Weights of a small transformer language model: 11 layers, 8 heads of 64.
Each number is 128 + 32 x the weight over its row's rms, rounded and kept within 0 to 255. Layers, rows and columns count from 0. Numbers have three digits each. The size before them is the row's rms in percent of the matrix's.

# up: layer 2 MLP up, 1536x512, rms 0.0742, rows 1172-1224, columns 384-511
# down: layer 2 MLP down (transposed), 1536x512, rms 0.0833, rows 1172-1223, columns 384-511
up1172 097:185117148093124120135155161122161105153154098147120091151177109114153134134170076155141067157143112126146127136113159081084150179114144193143145096119144139098080131144102137122167138123123188092108101085146126092127168100191139142130129095097177137219104144095121140093071105148085138107143089140133131120137184169082077144160123123141155170135105114157108139092118123183127150157160
down1172 096:148136151211145105146077093166108158092104107112155119098071159073106108058166112209120185105110115126139089113124076137215137107109139206106115127124183149151164143159161193091141136123138061082107110108101116145114137103133132098185085112158166053178091048149148130084177129130136164150142115092136140075145111197184164150145162083069145167078116115131174217139185111130089108137120
up1173 095:154099165099175168086139146123162110102162087118152154152090084175137153081169102145229132103154089122147142123066150083071141136103148091150145139146124133180112152134073119113118140130101100114165145125150123146151137133098136093136131143094115054167108048102150145120124126079141150093176103115168123067157158108129110123191162162149114097083063160148173176116158146146086108153105
down1173 096:114116080170131157147123133183148150107166115145117108089119119133112117142165180157113151132141137148097176131155112161132115142136123149140170140059145148159151151103164173183134111181110142084125129107135139082070094070055101177152102104067165140119154181187125166110112161165123154165168091154109145127141155077107147096133146112052131126153086122129096193100126164091131115169185
up1174 104:126108218074187118132169099076149155113121134131146102079159090107124131047110135167108104158126109135146107138130092127130168098144105079146091125066128172138164170120162146121122103170163162138141142168125195096122117087130150088117110104155116102107095147103140130127142159111146126178164158145165098122164194103134113183152173113081168100151132189165160022176090079122122143113082
down1174 099:129087149125084130150109059076155134175161168108125096102177097141168135182095067106101106088150113096152137107129089101179159141128136129160149145117070072100095074115130108129131128150115131100147119114126119112126103166163136084148151174135109130135162139171142085087132137206141116077117141139140180117170173117127105152130132155109105095105193143116091181171149146127120096153117
up1175 097:094126101087110132149117156157142084112121099078102115189149126170136143117113111099080067165149160133130106139158175121086123105126129120146174137180147140098131103143114189140132150107084161142121143142145140124139182110151120114172153136171081101111138068187137099094201122093103154137115113158135135133139115084126129124173103160088146132116097170164151122097119108102100138090126
down1175 094:110147105099122118113119153164163158111111157136133195092167064139112119126146098157182100127078124100153194096110123132195113127113078123165117114128161120097094113157114134129107152178116152135084136160159127115103155139131110099081144143134133119120096135106162128152131096096124117131105122064204097136122115124197134120074120079119099159137054113082098147141171134121133041121116
up1176 100:108092126103180132067082156094171052137086141084108104158124082116147143141163144118121136087099133136129141147141163149140180122134124117124137084082142117160130141125080133112124150098153128106140132109144162111148097086125080144107159139104164147143116178078113124096183108145176152115146114147086146093141202121160121077106095111041138146084101178108111125109098103100108126130142
down1176 093:092118170133199159097124164122154115144131185143114095120085133170116124127120117105171174138150142137100117194118065132128113106114161144136133140199089117142094180112152132163179073123160125148110141177157115140165125162065178148078135097123152147107164149134142155177139047158153120167106121125169120150096122109120112118119114136130177092140158110155008115126154159123144117151091
up1177 104:100093109176120122161144114153106121166134126180109139114086068168141136117071067177187150114092103091121164192177087154129180076113152158137062112110156137142147187130115114144176108105116107109151135148188127173010153130098173138111109147142101121131101139143100105156125112095123179112150058117200110152129100139148130123142140156181161114148083119127134187152093147094177171126089
down1177 108:136149101106154087111101157164133130113096131115133169149128117126162153128107122113096093130112144163117089157172128149129156076118232127082110104179165099192107102175109105110113169125113184095131106165137109145132157125172150117135106105142124133122102105103095111141154153115106098060043121170161132156091118173123106108131122125063116099113137137112088103093100134158156083071149
up1178 097:172073118180108105136091157134182099142114146128118164150203177136098103134072123137134131192087134086124170104150105091147124120127093072145197203095152122102160136099108117072136143173108153125164113181116146120071131104072175110115106088149172137102135125147176150162101141105112103146127105068145134078129139142180110123150159112131122157177055124119206086145153118083142161135107
down1178 092:058165074106103122096151098145120149127143043103138113089133116120128144135151131137165113063080116139133112178195138097153117120124141114118100119061121129153110097147173123159115119144183114109083087158185104124169093129151109129179137123103115115109141046130131117129146100144156175080110171163131128178090156153086103107170066102076066142070128186097152088079125190098097130056151
up1179 095:060163081156061102182123149147125069134087122143154141166184082137180092141136097108110133135163128167081123142143151062135120136159085125085136089080134076163105144113134100107107091087150072161200124130179126144092162149084096173134152127167112171184198119107094093097118121150115175108131191215109105160101186207139105118119089088051129162084132139138117138111117131160106109147065
down1179 100:163134145095155152151137211135167208154135094090115126113129190137163145110133110139091163162180193093042082148179162095065173117087100119139126093159077150087135109098089064125072164131141137125116159135126123099133104103095155084074101158143161113135104123100162150095189132091153095136110174109115145110140127056113104107191172150121177080170127180131100217203121107155134133160147
up1180 094:153093111127136132156107124106077168125160094107138138132111110098108107141140130067136121122142126116169098060136120153137145174113112059170179153108154121136149147139159082128118113108088162083110162039101171120099110087158185178112153132143180149155102100116093170094139117085188136147118067143151140091148122170152130173103158103189165163104121100193119156139162124112090115123108
down1180 093:113179136189136108154151069105130121137151112136164105103112102168080155170145122118110112105137079107128208173159093115092105156145104098120109118156085130185139168102128125157143134064081109081101096166141168110114169177068082125162113141111166206170172147095098142128128147192151138102127123135073114084097092130123135124142097100139126146143102099083125120122154083179121142135126
up1181 097:125167154112106107133155136141074137138155180090123108064123124142084118149171149090075096085144063125182149125106173188120116056104121106131136135092142123083167148139105075132137186152124135105201140179116133112140146114067148097071091155151200169130144097123117085141148101124125090111071147210122166122104062171120130091102192124120070135122142149111101095100110177153139129076129
down1181 095:103154083119193156117173101159107104141102113116070107103105112152081153199140124144143171177088127111128132190179135100196087158157136149089150141164101147145067115112134043076117098122119103116126124195124140110165133148117154134095132076222103156087136197152121102097122149099147151149139134166203083116176120155160146159102128145070141071074101140151175088104161079179097098149189
up1182 100:142132143140061169143103136158125078098146146182129099088171079083130068077129185112075150178184162103138146100080170138145126178137139181128127132156100112154138108224083112111153102161128136095160088148155107146137131117111085154133181161078151088125185133130116060126118150149105154136115144081155128112099152173104150100066143132094128174123078122162075159107166102126098132096173
down1182 104:113122106161145104172156091117092078111118157109116149086106154163080104146144127121097095112123106096134117163141121148164095143136123135067158193103148124136163136054161114130126158111175148087104115123045184133157072187143085143120119116149152156105107119115178122139166118142121142149190092157115115083177068090152116148140113125161132102088149070092091116159139124146094110173092
up1183 102:146120127121146157159151101157119193132130119076191095180156144133129151143146089176183127131072158136155126139114120143162103116115155145159105197122129163123122168127138100132182168203129088200148145205175128135173095172152098061143166123042152104091090114079123137121137148175144100065103167070184129150148127129097121111104139122110143144117240100142089150146161150099150101201086
down1183 100:148171077209082129192121109123149119086119074130147144068124134129185162176119153115131106073192147113073130104145117132108101173171182140098150106125096111114178198161182162144177082185125103129149137066137177142111134105096125148139138112181196145166143141177113145108127147083130135112162067072146128099152153093102188144136135171169120145103091175110116111141133137110172080080154
up1184 105:110148117118150113121094098175135088114193142134215145107172053113129156085068168121125135125153196168136179084100152108122132178100109093135114184144149082117113159156156131097188144126137084060115132133138114121129188164085045119135120162150174116121160154088133124112129143129132128091119115100122119117076093101117167166134110057140150146182142116133173088071202146108110143159085
down1184 099:125197109084160080122096079137091094164104102117118098092107115107140135087095140101090132107087130163080081101126094154130151161150199139147189081136134122082135074117162088160121120114162139144144128115149078107113099120154068160096095148199158125176098122108089181141150078174152186118102165180151085151176097095118162130115191145136123147170089147103100184138097086117096102120115
up1185 105:124111161098139130138128121075152116109108140183111067100067072135149154119143140129152156184110077119148152128157128143128115129136118143115126116186160131113081160148166099119140142088120126113142087138133123113114115093190136125166170172106198115145138120134175178114189162110169131124122093095190098091152153112163192177199244147118143123133140163110138121138144154179138127119142
down1185 102:142088182114071128099164175073085152115139191168191151104159135104134197184125138176131119048116051160171102132114108125087174129151153165123174140148156146142147114074173078126075077114095157065137064121123112116154124101104100134155063130178075103106086150112118100103134095153197123076092145114168162126164152164127149118169113130113124130090144169130087111132137128099138132189095
up1186 088:110118111069151083114122130123088135111100101069140091096130143124156097154152078165057179144164098123186172101093143203140122135190192152119120169134132165153099122154122104128099189110105174145146139116120099171120106167174154161082157103129108150078137212147083063136171163126089084097152138100124103144112131159150109067143115074099170161154095113083125122175131134118097162090166
down1186 091:124171103073084133146163127155108187122119135206119160130124110139098086104088145135132134143108165133131057138173114149110103083060106136193072120105130102131119120151127084104183147187171083145110132112118135135068122108108073069166125146144067177179122094109121070104126049102105095109147143156129131201124121139148092188100141097107142141123124088127053168090070143123162124184096
up1187 101:111162080133132163128111108148153061058124150134144113059048089175138143125201086142108114079180113121104156091084175130142122126123108152176152122146087114151161117130134133132125111169092164127140117167157118124111160142121118081166131109086121113132094198173100137143059084133132171067071114136124162156116171154069119153048115142120144115151056160135065150089152168070143094106128
down1187 098:127186132192126106104119123112141145127095057138110167100158161127149096075102131107172132182085141078043104127176113136122091131071115143135149164154115139112152116087107156106116170185111142119132079129073128166173137080159119106180120124238160203140088127139097109148133159160095082160146155139129121185080086074161132136137106147142120108056120159100105125111123087107122141173134
up1188 097:147138106157084113131140129184122175173084132096106171149124125167107167160092090033083156158163159111087148166085127095084124094151122112131103127085082114176104135185102097152147159079095127163193172133083165158027103070100127153127128155105130121142160127183104134124151120123105103098185149107108131154120060197184104122096107146073132115141129123154053104135150121152165115139146
down1188 095:172160083079131160089142148155173121133091139132168161096144178114099145155150102132126133153124102131148103069128089141111049134115136092139123131065101117183176106097119157116098112089197122136158116115101124152176202153111157143112103165113137121097165076079128104162135126123099071086145128142064128129120192136077142107135092180155126111122115095124144141134144139176077157161114
up1189 105:132150135137100082104196136124163086144143134132121131087164095139089146153168118119168125135152111143079171113127162147114185147136118056083155146142152093149126193146136101090167180185152119111078144113160128157127129140128161133129125110137112131098112136092119078149101173091151071113053152117102090079098124091156129135077154144114123048132149158126086068128152150167151154099182
down1189 099:090137126116138063124181090105115125100102235108143101112137131149145122152173089158161123177114178179161142068103171149161124088101162096162113111088141166142035181100131094085132109118151131108177161144106104146161138080125084124114120089122172112101113106165133111120081084101131119127145133102106167123101147184158159093123102182141158121109132147114134093198092095141147086124108
up1190 101:124105089086091105111055133096156138131162128103087150162118126110087083153143114155159114146091116140082136086154166128155157195051120109179110143058167143117163187157136096176082196185143130173125137082140116091085088106165125118108140133098166119131062191160117139128143124088138141104153036137145101165110107125178073086108114110145130118144123089140143126134092127084108147127142
down1190 099:180161118067117126086180078206170153127100082130171087118151103184117127115120153120137119148154131122107140109168108078146107127110144124096105134145123088173128138130164160109157143128138150131169074096134105162152124126090140108122116132146109145138096115149141149165125172065117099111168083132163142145133114161094178074154164191066187115110132148133114136149132164086119184132091
up1191 102:117165093111191131146163127109122156146123133142157131116134166146090139060153139169177128125139152145079192157070090137095109121123117130120122125140109144132075214127147161168095139111144156124128141114115105118112102068168127166110128112096172117096093112137113151161140136125095132164095093101182141144094114076146090129106132144116134087106141102078128173182119124075091177159144
down1191 102:105091124102060068095083110150085138137154157160132083128102134167130073179129125168146160136136126069117132099125128148144091125104067040112076084146169084150143139145104108074154143116079099131146129141139160056100104159144174096152080158097067157131172141084150155109105132158082133145143096133125156092138153118102146100162121132125092121150161158217093117131100101150140092167068
up1192 107:121162170146120093119102148188106119154155188104146106107067115143168158181170252186119219117175151090157131057121158102116123111128127092154163131091123132110104119111091082077089151135118072103137177144131111098111173131117130113114140071128119123107187153178095135140066154105094086078125113167102146160127143118125065094108106016137138152082132159106111127091166104169115132164059
down1192 113:157125155188105139175077076116164128126148148099080116124157193126095125161145124157134154195156158073173108146123152041103201131198135073128083159098161160118081109126141148180087139167135111122151126129094157170078143119100141107122070152091068110182069127110159168151131144132111095069127128135094126124175127096197117141140146144144134081098120090151141121117112110133143133114097
up1193 103:149130125120168116163083138171150077091188131136095151113157141142117187121158112100109184134136135122049151166156183081134089122163135084136164135056170154108124111081183108117102125152143088178159105128132093129143085135140089195081096064122095111120130093105087139097187120051134104146170172136097101105116115129120121177119116125184128045090068173166126150142080102182118145104149
down1193 105:094135115158114113124140126134171154137157125143123118077129109150152130128101159063124137131150101052127096114166107114088131195035093135143188103120130144143165146148103129152126172143113168105072094141118127131095148099111048157106138044154115151162085105133082094151150110082154108146193139200099103195119152188103187188099080148112133138170161064151121190129157107147139192108132
up1194 090:135154092144126174127091085156141151134104161106187138131129106118120108149109149148109179096100113164101164160083092203095120055155121147154199080134152150122113143119135158100174124098139105112112073114161134059108142094083171141104120138109148159201122123123157157144181161118044104147113186122116152202088103108122171093193097101084075093053166127164124098105136162096149145113130
down1194 091:066097166104094103071165130151158161112170147134113141113144120112139147167128177137112112198184104192144130097162147070140136163093114155107123109146116142161058133138062144162114142101136159141106160129103150201102103165184131145155157115134127081106130116070111125088120158121154186122159139134107205045167134135133090157132130144121168160148096101117094119129104123125130150147123
up1195 094:113139082126159089105146165079080174112174108128100084149079120127115099140144113110117212095149085133166101111167180153102102165138109107133151179167076079118154052154124116139079099038122172114115092161118159125135137194130109169153166131120114096090156114157120156123141166169096114166090159133114150126162181134130129153088115172075129109137139164158085165152118191145118147176141
down1195 092:103144155096092104161092138087088100148111099143126164099179162157108172113068111101127051147079136182133110109125079100140139144106111133139080110147129129154194173100119156190118159109138131124101139194129117076064159130099082100116088108156091141165113146107135201059148116156160146088108152103093083131124152096155153089146149089104194138115147105123091118065108114123112154079141
up1196 094:159142168145190123131107090139136066158180118153116097161095177156106131133083139141122151170133132161135127129151077124141138070130159143138120167074120110140114128144176109116160098095111124166150112076098117115136130127141190131080212130102096106161170133210073170183096074163148103127112096127118108133080135165134114113110158119081094101139184092123144144152137114089078140119171
down1196 101:159134149126139147089180130135126125138161098124119156171142100145113127139114077120129145102113131131159114210136138052118142143145091091098125106112119145095103100168185122158081137075156165128127100147149112174165099165115101137121180147130141045179158136165112103107157163157086148131067159125082065150118160052191120118123178139144199141153121109149157131092203110080137142122127
up1197 097:118139114104104162174124131132093183130129185149148116091130154139132163109058082124169079161176122072093109083193177155110138121114102153134096149091119118145131082100119129155058104093090123151121143101090121128132122157102095090115134091137146082150078104157105150084138149083134105170107055163138130176062127149108124108163113154127147106120113071152230123086124074112117106098093
down1197 099:098141148096102098134109120135140123108102144177120142159177129123149103205160138154102099198114140106151114166144132120143094118093077092137186117130131173132157148136098133167153143159148202128121123110161098143126149155136144188098104196094168155116097125098128070112178188067131118157115130109111135114162154080136172193131143150207113109160158172132121146119153130167143051142095
up1198 094:148063098112184112163115143171138159136116120082167089171208099159149082134200159144108114109102136133152074140183128153164124132114100130177154094127109077072106090131151110144150154126095115092126113104143129158120084127171197071096144117134081158161148117106102127084112151109124170123111107079127118066177076146118091165159127072119085162171164161173123060155131114113151117116101
down1198 096:063077126157156123149165074127137119136148080113134077141119148177127112086174110078107161131102124173087150081132172131122092128074137169136110138115108172130170071114100129087147127099149065162127092117099089101091078147058070157124156157111159103113124136075131095144155131148135103093129150109109164065159148143162055099187084115126161184147115140110107172143149193198093118167143
up1199 106:094122095082137151135159068085104127124161153162221178094145101089197155029124087122117111117134177093153098127174138136121119140169116155166071097070157124139095138145075130137160056151102078136144161093119103074174112192107135057174107142090052113118141120124136110120100131140139113159118068125086093096103120094098184168204157116142090115117166150132114128148122177101121109130172
down1199 108:140099140157153145112060120123122059113099092108122095167146121108123154092148092155123183131104144135154162134130070229091145128140134115074129161148084126082143141103108149137172087076150124113199126216103059171150155151128136155134136189142121135156185123122120108117161101136175138103124142143162112126117047162151167074077164089138129078132125166082104143126101165112125159117114
up1200 104:064115096111178123179131155114089201139124113181129128137074180127123190092119121176137102121123041120105112130135121156180139114130151164162131105136128119194176153150078165109097216081119107127142120172156162141081057066084116147113143075171119052147135127100118142131181166141135065063165128123072104115126124129102116128205135109107180150129157179142093126133129180123101123082159
down1200 108:132089087117084203133151186089142149101131136159184113098157129155148115149077114147109136125054168139100066116191146138136141168148186140167116105139144107148174110100165098094145104161133147127165123121176152065159137157142192080140084163193125107138209150151147147119110171145160133079142181147160153178162164105098181137156143162118101132194101111147118139107147142098086157103176
up1201 101:126201111138203204132138133129056172146088102136112066157134144168158160151109099107112135137087141050082115109171090114164124093146194154082106130153127048091040101119139060170085110077168127077094077096061119130126113068131151081125167104099077100182151143181113141164165165130144089179115148092140200094145150132138130143142127100107125129194177105152103168172152144204128112155162
down1201 102:153101060139149128099156173187177113156119159113093129109133092138151123120130107134099119100144164133165043123094114162151083173101132100172150120109115111102091084092130123195162138055088153112117114135150172136113071103151141109103109158091095105149132092035125178108121128155145112081122113154127089129162114128164158095082105130142150103179078105106126109057095124112188152148114
up1202 106:149099117130132137173156145091156129087151045077105153112162142145147161125139139069140134147084139120103109106149173119134113066160130134121156184076098135169101095126128112163140144132128127176085112124149124115146181074138100095133131109163137110091199059141143085154106090189154135136096107149140170152070144106126133076131099121166115098163091140080120088113077138158148081137171
down1202 098:141092067115166169169130111154127128149087141115091127206125160166162120110104115119168167125167078144167112103122082132156127095083108156119152166172142141152103214130160142177114161106085108145158165116109098206126075095172131160122122145154138126110122087111095183112112153178115162228147103111098120131131134145142095149147072118116191106107144072137120104100149122122162170111071
up1203 105:137116126129222159107126112133131075137125084119115123172144121149118136088093133099094144191111104087099134138119127181099127121125145140124106126094147174089108079144103105167147187110063145105088185104149057124097228173144150179122090110106133111063118120110157043183144135081143172114122121130126141125137160128154104131156141166141108141130189058098081186110125159165098123112131
down1203 105:129158095118157123090186105070181128139105143143183093208088187184145131112149117125139128180115118103116076117154131156139105119170123159115118182145113163112153119150105084108121146104144127164185099147173074138131124124197117126141164123178063116151187153127186109098153126092088139123071150140054105130127178059157100106165147111143132110100115124113110143132107136129103160140096
up1204 108:100104099066121170087097147154119147170083080140134138131074115136183180102129163174092154222201110144027189107118130114102132142065138133128147150099156123097151129168103133153139074149137102101138167092084155101121047158136127174092129080122111150170133099156117121123122075144139133110150088131150135191094169140166162101118160072165126144168147148144130117105118077063162137106116
down1204 111:100067158096148092137089126213120112185150124096124118136099157050128163188095140135156163140191191074152128088135126183113138096064130141111172145138134128142161151126117173137168079120123116181101107098176120101111176149124149152142154131183124115204094145161144057119145092141185122144105054070128147149118135068067114107131118100134119175127149163134121143089142066121185157118125
up1205 101:068161104160090151124159129154143138105091130140123153133116132104114145131149100089087158102072097128110197164198138132113173150179131138095159112131170129145105093154142169112220116104118158131177127147161117149168155078158121158145135090114178157111153073166131105116094126121132171139124162076133134126165091181108109077111142180116044113111097103148101111090086162122158172144107
down1205 099:148103134128163144084110128097140136133071130085176151089129096145188125108085101179136146164111109167145152070201170118064158130109117094138114116200109111085147133137107145103066088116158149207203119091133158111130095168119128059160088108133107109100096121161134086099159088142134132104073124136137128152095087065071146132142160116094112095117118124092118107147127095128129117169127
up1206 094:148097163097099116109125132088129149120143117122116156178112171171154142117191211180071131127188126143189130115127094150138132123108104119153143123169138098099162139101095117146115123101154181099138117132121125146191105059164130138154058113123204111139086138064133111132150140160104152147100097096114100128125151121175073135097177135084127113094138108225023065122122109101100102037140
down1206 094:086096118090120107167153132098152137133120145127123140086167136119131138161120103142159124158102113126200109134158131094121167124127110056151122125081046171173108088148131105124156121132131123159125112162127111107123143121123133113134160097133104085152129140122116121141158062118142126049115150208123156113112151161061128123188095151140124097150153109136157104158093179149125144147101
up1207 107:127102108154099182145104128136180104099125130128136145131115113127129153151124105125149121138134143135183136159117171116144157170182112115133105144113201108101194104107169132104100090119085157159136115107164138139177152149147098167175142138117154119103075074138166099153174106193096170101105115098134128103117131130103130099139120141155098097127142089181094074137096144144112178174090
down1207 111:120122125130110155105057070147098122108112175076082156143135139197145112161095097121117084063118083089148113138137166142138141158170101114072110077115172092106207168138134095149080160107079099150160200120108153101100106116090123112177127114120203155164121136119107129140111088095175142089089118135175116148107130124126092143127117074102149084120087139156107127137095119118103165108121
up1208 098:103137048136125160136146090084121120073054142127160150113094093127077157117088124128088122117145110144138093080119146066054112062159182103148104096134164143128113091139132100166179102188101099124133159107090124109127191090132104169118146100122182173170106117177167141175130166081189108132179086115145121147103149104105149104109143095095098140145086091171129145141152155125146113157123
down1208 091:166179099149054107122146117125159214083173092136134100174178198072135130102186127097137132181146164137145116159122144148098137124186093142060126109182129147134123145095052125091123122179158101106089160133136103145120116158115120105139144122175130122203120154104143096157131094100117138173098070157111188147132142119099093102176122129116166137132157169161093052116215109136141130116160
up1209 105:122149130079150127095081122052145172103113146118125105089112117181137091087129161077147104158119071172092157057115116065139134159175145163165146123123069145091136160098132138179138137104149139145065093058120166091120224122077146120142131093134107140132122094148186080107149105141106120100154161174065146129104148119194100120206102081168091120143134114132170132134169170165181135155114
down1209 107:150117101136105132125138090131068141113074141160129106119124183146088140114146155077130121147141109097145135121123130136137109154143129143166149123100125172105148181129100118170148139118175146164124143106141154134093124121150141147156136145108125087124155158160085105049113141188137126107150124135039133139171132128094115103148155130145191083116157061121188116154135099125136136120090
up1210 105:036076135125099061117120162140104154096115101199135136095097102150149171117101207122123112076146150166105151130158144087102094123114153172086116131111102135152116172196138102144156137176100128134087143165176127099086136159126108154142155135120147122148108079147127121121161166120100131153099173097082188147146159187106133122156185099094092076106053109132108190151149157088110092155154
down1210 104:178118105160124116156143113170170161131151128112074153188158163099129123133143148159159119152091127165127096118102148120173146151117087086162103162155084089147107143068169076107138030098110153096132118163140139143127122110109107139170061091112130128104112108147089081154096149134167165131117100121175121151149109107099126079158114102124132126159158156142147115118104165173104109095086
up1211 087:140119065183161114131129078136115142157089109124142131088167148054126167071132119128095148181099133106136170128128102154126143181176153166117175141172119124129142180165108098071091090098171201154164205096140141122124164138113172124108094126152174125132138142121113136132160152088167089151132084145114113084100144098108137094142134126103146147141095151053178111116123186124129103130116
down1211 089:041123086078180140137137137125156087126165135096164199114115204123140129137121143121085131082113158183061137067115134145150070098070117170143095142138115117148103132072131124018141164138108095067148128139171120163144168106125166116171129145138125165144147118160110165087142138120133084116128146187178122162157154090145067212090087140065093145150122141141150117156133109127114089129140
up1212 101:092090180040125091124159176194183139114127151103150094150099097091089131063117146115079087106122110168112137076168121111152139118082156114110152107126134092203102132131124089134136135143096097117147151137128143144189091116130126117155114039185121146082112228136109144133147126095172197159111112086138133093191112124111160092188114082170098088177156141076158125091124119203035179150112
down1212 102:130100177153158132124125116141172140066143117131161073150102130117110141113153071144108103065095166159169126160074083126132105177138172170166161139166130137157100085152148111126090159116116090094062081106130145142145075141120166109141145128122165095085177129072125101154115098155095139132147117119115115135156108173092147065073090181191142155099096096126137108101080142156146140133135
up1213 103:119165102190101104153152090117118130042111138112145068123151129132130123228128139189117097154100089109114188122144131162092193138097128099068139108130082105122165096139152113085076109137121142118117119145157069137067139122113143111143117173070105151086144138113078174098069072141107164171157097109117153080146194065082068115126148080168106123135117116095138106142073139108112153149129
down1213 096:085132138158092069146100132062148141095124122128166135124094143158138120112157181177156141127093134140078141070141152124119144106121152151184157148139177124059062138101116068139165108129155122069178208126145183109143145127153087127110121093132118130115094114106192114121153102146096169106158128149155154056064063207111093156146069094105141128108123082128123112131084155106171110126112
up1214 104:135188098122082072108082122147121136118132133171117112154158215135132096139089102115116122127125121133128189098099153139143124136066107043105125045103137148130137146104068158145138149142149125088183136167125071136156118113119127116100170109104110164077171132144147083125134150131094131147130163072129154145133110129109099136115102130105129157214106128162118103158118083136059140118162
down1214 103:096128153126123126148130106134131093120168127092138130194103120139153182101155076127115196093136117155186143100091115190188110103182082166159091132158123139185125136150119176134098118120070106178164177127148138160133115147108157125108204092137170145115109060117120117196134150147161121114113137150093140173165158132141122126073162118078103098117141101177160103184138071148099054143138
up1215 099:141117143124158114137122137112199148170092072178133122127119093126119129130114181095170114156098157118105151157136117150139179189076120180100142100134152123145099092164072116130139151167151163120122088100147150142158102138087068202126214152174114044091152134037128150086150109121101124137151221089131163154156141102120088149164135122089126181171111104130083139130119195144104183080113
down1215 096:085143180076098159163118125157156117090136169081118073084129138061076087147089132136174081127090151156153095139147087143164113139099087112172126129107136138093146090144153114123158068104136160116100170142131078096113149174161130177151086146147206121169121131121106119108114147047163201147152163155174082153192134112115143159089179154127110101152136133124144122140144048106102113176095
up1216 103:160105093084118164089127089115174068108081198131079121085166138146127114222152115123094152128165155131153125189131138082077103142120090119068104088068122083095151105107152195120131127199122226101192139117130099139108090144087142133161113125106075115167158106152139088152130107079146086119157102102142108099163124133147103124028077167144119166124111144133102089168147149144096124132145
down1216 094:107146099123156098151166164161084189156134153173174108069088142087114190132104110129135127083143130127132157043155148114138167134189118102210101129139090112093081146137100151142102140101125144169128176138150157060165042143145023137108180066059081105144091167146133172149158164118164134111134174123105132122163088108148175097143096133154135084134144120082133123116088130145128085094092
up1217 098:089102158133159177137128136133145117050122088119139091111166149066121139113108073165100125135147133107083135179132113164145173060088184182086175106160071132130153122101165089089156114113159062054125046139161163143118128082182173107078161108073122129112110166140150060064136108145096161182154111098140117177130077139221169057095134088061131130166191150127130115110153124171142144122170
down1217 097:139132132084096142165182121147092120159174146117120125118138128080181120092144124134178155138122159091137178169108117084096118102069135149079077080091126118117139186158123113091159149118185169077161145155131074112100101169124049152134098133160156151166097206122195183175057116045108093123109118131068123123156099150177144125134129117120149134066131091132036125106100151133158155147149
up1218 103:161197070119101093119122190155150128089053135159146077155118127125196130131071151129110180114097119105118154055157118104125090045119117116104119099086181147094133159161099091124052158137204110187124107124160050102127130138158155067144178177116076166173119133117134119140098107151084118153165136142208133158106163119095161140105095116138141120133108132176103089139093159157159138158143
down1218 107:137090107068055147113162152080116142102148160109120123205181107126081167125149144125159084142126123115123108167193132101173152165161131075139148208073115104116136165139150090120199096161149142131158159122167055131121131180123102138163158057138168103116130183116154094073174152190086146116105137098136086110138139084174146154132137079145087142120098105144166063143170085093102168110128
up1219 102:123133129130120116085169162123124085113130176162037103146085149170130116151159146113107114087106164134124172169194178118164108179164117163146108096176140144147109098136108147079177137145084141144124098113138163125150108155135083134097169147150074110138146131173151136187144095121152152079096124131058155095087174068086173142081171091113140137088128160115149101158115170153121122129052
down1219 099:127164127130095095127201168089139121122132124097154121083141114112133065147134053118097121179100180163138094144093071129111106085129143204166084145154129198041121120143090108148157165098118106159117109147171166100058073108166128118095141147133129155163123138140095113141029079089149140083083186120094156100119106159172089133136142150146146126129137076120172146132171100200163109155147
up1220 103:148078079133116142151167139104164114139104126073161159133166157129094112158090138168151076158170105129104182132119139123113181128128094121122121082134162075137099125099152198134138126164111078113109198104090152135107098185095148111123123114136146106103151143154181154121132119110133151140088156136118143022122032134131127160146130105093100094143186094205102158110168177145139126161128
down1220 100:092089134142116136090125107120173134155138089123100090060144070098103150147125144118152080101133150083118104132124131155177112133103123081024035062187100129107111175085198102102142120086111119077149108172201112086089173173095138136126136099112135109234147125106107164113152116126156112136123117129127115143131105147117144084070131163116082096167129112055173093135141140201133074070069
up1221 092:161121106161125166177110043136166114108103079085120123060113146091160150130133096171138136147214103132134193080150121148127082128161168165106132135106185177172169127147116183116067106179174175108141122143151125144160147090058119108138137150104169154110126151139165132087139078131097116079065174053133127117139112098152140124125114087085167219040061122133113137086029117138083113128171
down1221 091:106170061116137107112154114121119143151117106171118172146135115101041119090153184133105118080132167078136073115117176105088166123126140122189067153156138129118114114175092091107173145092090155151068129109134133133110173181126139170123064142088092152150141142153146136168166188110126164186132122193151127125149148158103150121107163122136100093171129159133190162098182136065130090137129
up1222 101:155113105125104095176126146128156137119169114130101125132156126121149152119131149123148141112169112138115085116156095130140116109144100109077104142081143142088146121049114123095072180162104096085146127138062094096135118128181124164185093130164142142064109134117155072203066138140195078152125103121171100115060144126096170162200166093122127129142114173149146117163104128129102160113139
down1222 104:137090047147069119115184149103124149072170141142096126123169149129110115096124162154120150122161110135153090181137128161063231124089173149135094108099150131109199115067136111076141154165119150103137175182143124189151116141145071129087055119138129091088126137132150094159118178156045143110081136118088109021102098167124125118119112138119104151104110171119153065067087186103052171136089
up1223 094:147180132212124108151042148138152130169123142142137100105162095134099105135113153128050106125106128096107150178110202137090131188089141152162121079087077137097185150109113159104120153138106117068148110087143142117146122120171161140122103085131138138089114135151065098172105143120163134124178142124112142153139160110129158118025129078135191130116077152100108164143151087127108108132130
down1223 095:123184136126133083098114139058169160192148119120114075121105094122093102138065118147135161083105158123146151109116079098132088128167158152152137159148105158135110138084116101124161137195094136098149138126140131176094188148127135141136114156114095100168130200075127126133118072121119142139119165100124093126145144153198104154190139109143126186124170111122093152101164115123108158143167
up1224 099:135196108097124141098126163116094155159125160129146182168120106154124096140130135163127129105109162147144153123127085105174164152130095177112151129187125135102106162134091120104140145152127118039114117122128083111130109149147125125167114112159074083136126094100165157190126113140156102133159113121174167139118107105102129182152114116147150120068174074150114134141111115139131135137100